config.toml
num_hidden_layers = 14
hidden_size = 64
num_attention_heads = 2
num_key_value_heads = 2
head_dim = 32
intermediate_size = 256
vocab_size = 2048
hidden_act = "tanh_gelu"
norm = "layernorm"
norm_place = "pre"
norm_eps = 1e-06
positions = "learned"
qk_norm = false
attn_scale = 0.177
bias = "all"
tie_word_embeddings = true
parallel_block = false
init = "trunc"
init_std_qkv = 0.0625
init_std_o = 0.0118
init_std_up = 0.0625
init_std_down = 0.0118
optimizer = "soap_variant"
learning_rate = 0.00784
lr_mult_up = 0.759
beta1 = 0.95
beta2 = 0.95
lr_head = 0.0114
max_grad_norm = 1.0
warmup_steps = 200
schedule = "wsd"
decay_fraction = 0.415
decay_shape = "linear"
final_lr_fraction = 0.0
batch_tokens = [32768, 65536, 98304]
max_seq_len = 256
doc_mask = true
train_tokens = 128500000
max_steps = 2161
dataset = "wikipedia_en"
Each number is 500 + 50 x the weight over its row's rms, rounded and kept within 0 to 999. Layers, rows and columns count from 0. Numbers have three digits each. The size before them is the row's rms in percent of the matrix's.

# layer 10 attention value, 64x64, rms 0.348, rows 41-62, columns 0-63
055:495477495557580484509576506443481589538540429405553555440455438439571486492435499482514470547481464476469489544547476514541499562473531478564488518488389463618405439466438557563521488541503413
057:480494478530495473439433493534503451405530540475579454519600458513484455443546531491441453450549409512502535493530408601526477509409491511514569494442415607539498457503446482420458496405455459
062:399506381409410450499497523477460406408465510458528554596482464490481500468480556591522474526550503584471566482475517474427569504382471390535494505510486545526512530526512522539495470520530506
057:431489644500509519505470553576507528531488522536450492445455560576497413546470488509449582587519438460469479520429518457477506459590543440497516524555535504515491483449595389484595535433526514
060:431442376484543505489480581532506509507528459518489390406473555468498456521408484408452511492547556505497564567539535510462536531471449483558583516490430565484589508514516439516586571563521543
063:552441478554458585495494523462518524513425543471483537484346513438481485517640548557451480444543489417494461526479452489479560468506550446513546518593462513566570504531534517384525475556529524
058:489501447498455519525470498482578448513439549553504540498488513379495409597505581523502557480506473527426551542453452482422523497370544516493536402470519574520544589593546507452444486486446521
074:489420419528504497459519499522474547499637460478439477462597599594515573528528449427522470470585441502468482413467435483440429504558436489517529495494479431486486461491424517480526598534532494
060:480548472506461556400477480522496446407672516513511537476606525580490490520476527466507488535528420372493624525506512538441495493527520544467569469426508490524500471492540494539533439495557463
066:527554511522446503556488382522509511501480369481469497483484485500545475524464480567543481551461582505564428520477417455455502554467464363495442548560532605478413515436485528593486525506462458
062:488575416445532388490517487580475521484532469478517518561538475577504486565495538416495476564424536463544508523520468502396567609479426497432480585467536451524522539447393524518540492528497416
059:520590523518485417523461566550483480566482593552464455557518509566426560446515586515458535568527442451495557470459467486451436377464497450500405445486503524496586521496587522438552481537445494
066:596512485457550520485585473456460506428503545541507561508560488455524531512522449454512425461452635487528530508557527531438572524504476580460469404507538476392418541467545570517462506470391529
061:503386429508504443419476537452443469458504567500488522425570507531522554486525469485530401446511557507540462478557481490564537476499527552466490575470535469452444352559529489612467431522542559
059:490525503469413516455558489541532519498518489477640625449487571486517511472485474501481503538489443577532520580533444575499547443515462432444513416499538535520486497592611573495480449390511495
067:339459403507508480540498553547595504526469543461489485423530473492426489497500512443535526591487455538440472507437682523494445520474500484477480499440482513449477528482555397496533494491493497
055:596538503520515468530496446554481606528437446460525555589521503432384449481431537448497494531578455529526454540478468548526446547413497435545438441546437525521459589467542506578536532506496573
067:501529475407429531598434561445530463547447492540502489488321546470503489515475518541491466483480469468532426429424407526517558436496551542521490475516494549545523416482428528406535473492519549
057:505443539384646471479495547487494523568424514482434470552473470527459487535485470538491512416438533530504438517502513461563514457585425517554547484514482432433426497437499581486456543532619471
059:502491545403465510481520554503467522585446520474558464530401475461500511491481467496424507552584551513488509549453521425562481490523557418544510505482505589514594330611546515506510437495499523
064:553499468471542541440521539554509603441418518418444524508455566487559477456454396540519546544441510466514454466480386480510465522523492459543558510541462454416488509443497574452555600543591544
063:460515484527547448457507445526438501497504446490466606519559528562552562444491492494498489427439499381574533533414569528459463542422582449377470453544425472521439484503429465546492475494568487
# layer 10 attention output (transposed), 64x64, rms 0.315, rows 41-61, columns 0-63
049:549534509524522527522478511587441436423446417476479535489507470567458576486551496587497549502480495490517520505515538492503537540499427526500586467438497366568627527442534412449497430480533403
054:492525534563530542491515522489527452461541463474405467435433496582545509496488534466649510421494513580537431453622537516458496456504512429499443417570530410491525512498557572509432492541558487
049:443531510512466449475476469487538566510488443509503417575417490446484507446533482521501561472456418555582418529556545416524533550553541629544433536580534513505402508543540446465468479397512506
059:556495457461545507543520545505548565549507494507537519597552403553468554509515368456554447482564496437510477497525490450542484410414463466420565512453462472498529494555493562535489525466357562
050:469463434474434541467578496422570512448610487562472509457538374530524526477531519538423499576464557533542563454559465444523444527488542572487576441480452471500505501460513532435429491445604485
059:441519472451525439526424491534482471504541492520504504495499462481509531364502400533464493448524514465460508509454564534568546493477515578474425524576548571437591482486571536665489486530528412
054:446529533464454480517464460447401536448460561502432525564470482494575523484498511488556556474440491500483512461437468625542450508472407547514546601538551488489357572510536497464427566550516457
065:532453553556573444550496500469572380483488482548581445437579475505429476410501532459464469471575514522563543521455477558566498530586504463434564485400452483512413450504570575496517489522531515
044:493409424511419450526503496481534500610485472537510485580536391521529469496513520538493516513645545550571379494452464591466541504490502419423489450482490513489507581498567517430466484526532505
052:424532510448510425504508505559536542491526489488526453519485680508434512504495509566530621529475570428471475521523499562589461484454555533499519491435451433432542455563446437484525451523413525
053:508440438411509594500551370501474524509576476511444580625464540486415479562499509527520470510535521487470459467521531549561494568585486481571451451528422443479498525468533471476585449481437542
055:459417649467452445496525474583582486515508531513419440447479453476514460609465445474490425547514487560543522480449502533468465482538501508562471484498526509394527551540501495573576540419477587
066:451496525449549566520491452514490551473484558386457518542620565437532530512478562512454467517516561500513488545467385498478516508535489490460408515478496597627493459540575443479476397496560457
058:574605495480480563536551528507473506539508456446493415540510522498431528451458488487525477470539525571574498473448451489503518455520505474414503450554475612449490475445407499397646480457574449
052:448518515594440550613507547442521565560444577436477407476553377469445473507488534545550460461477497473488496567501497399603498489470526444424476474497469481506540525468509551530568491595504484
054:475409479520520509557610567489454559476454407586576510537481395477508461537477473486465540444499478465594545440644522459512471469528510421509507576463547502521433594506471450475516493485486501
050:467498527584541486488532492485439478476486628574382512484425536510518511508443514516506479547456627476484528498495510434536541469518455609493469467474410448505514525637438423509540523480439472
055:526525525487497561443532443456531535521441505605498562486557525452515462453486477522500473490488435443411466411562646489430521437462532510498582596530537501364521450524504485533459479531570509
053:565491524613522540466497304460546532444474553418577484519451549454530547446458581468474467504568519467580504526470528446440430549506524479489513531520530456559524488478432524538504475540452453
055:454552502562454477450479461473602572443544561490455521503473507540517543500506464524540380528506500523469574473505478500473518436477538548547509494457457534361558590496342461580460531505542489
058:483422539577515473540553508499502494444564467474510439483487497502413502500519600572501464535505499478412505586418584510468495517487512438437576592536479496513562420595417578567426521476449466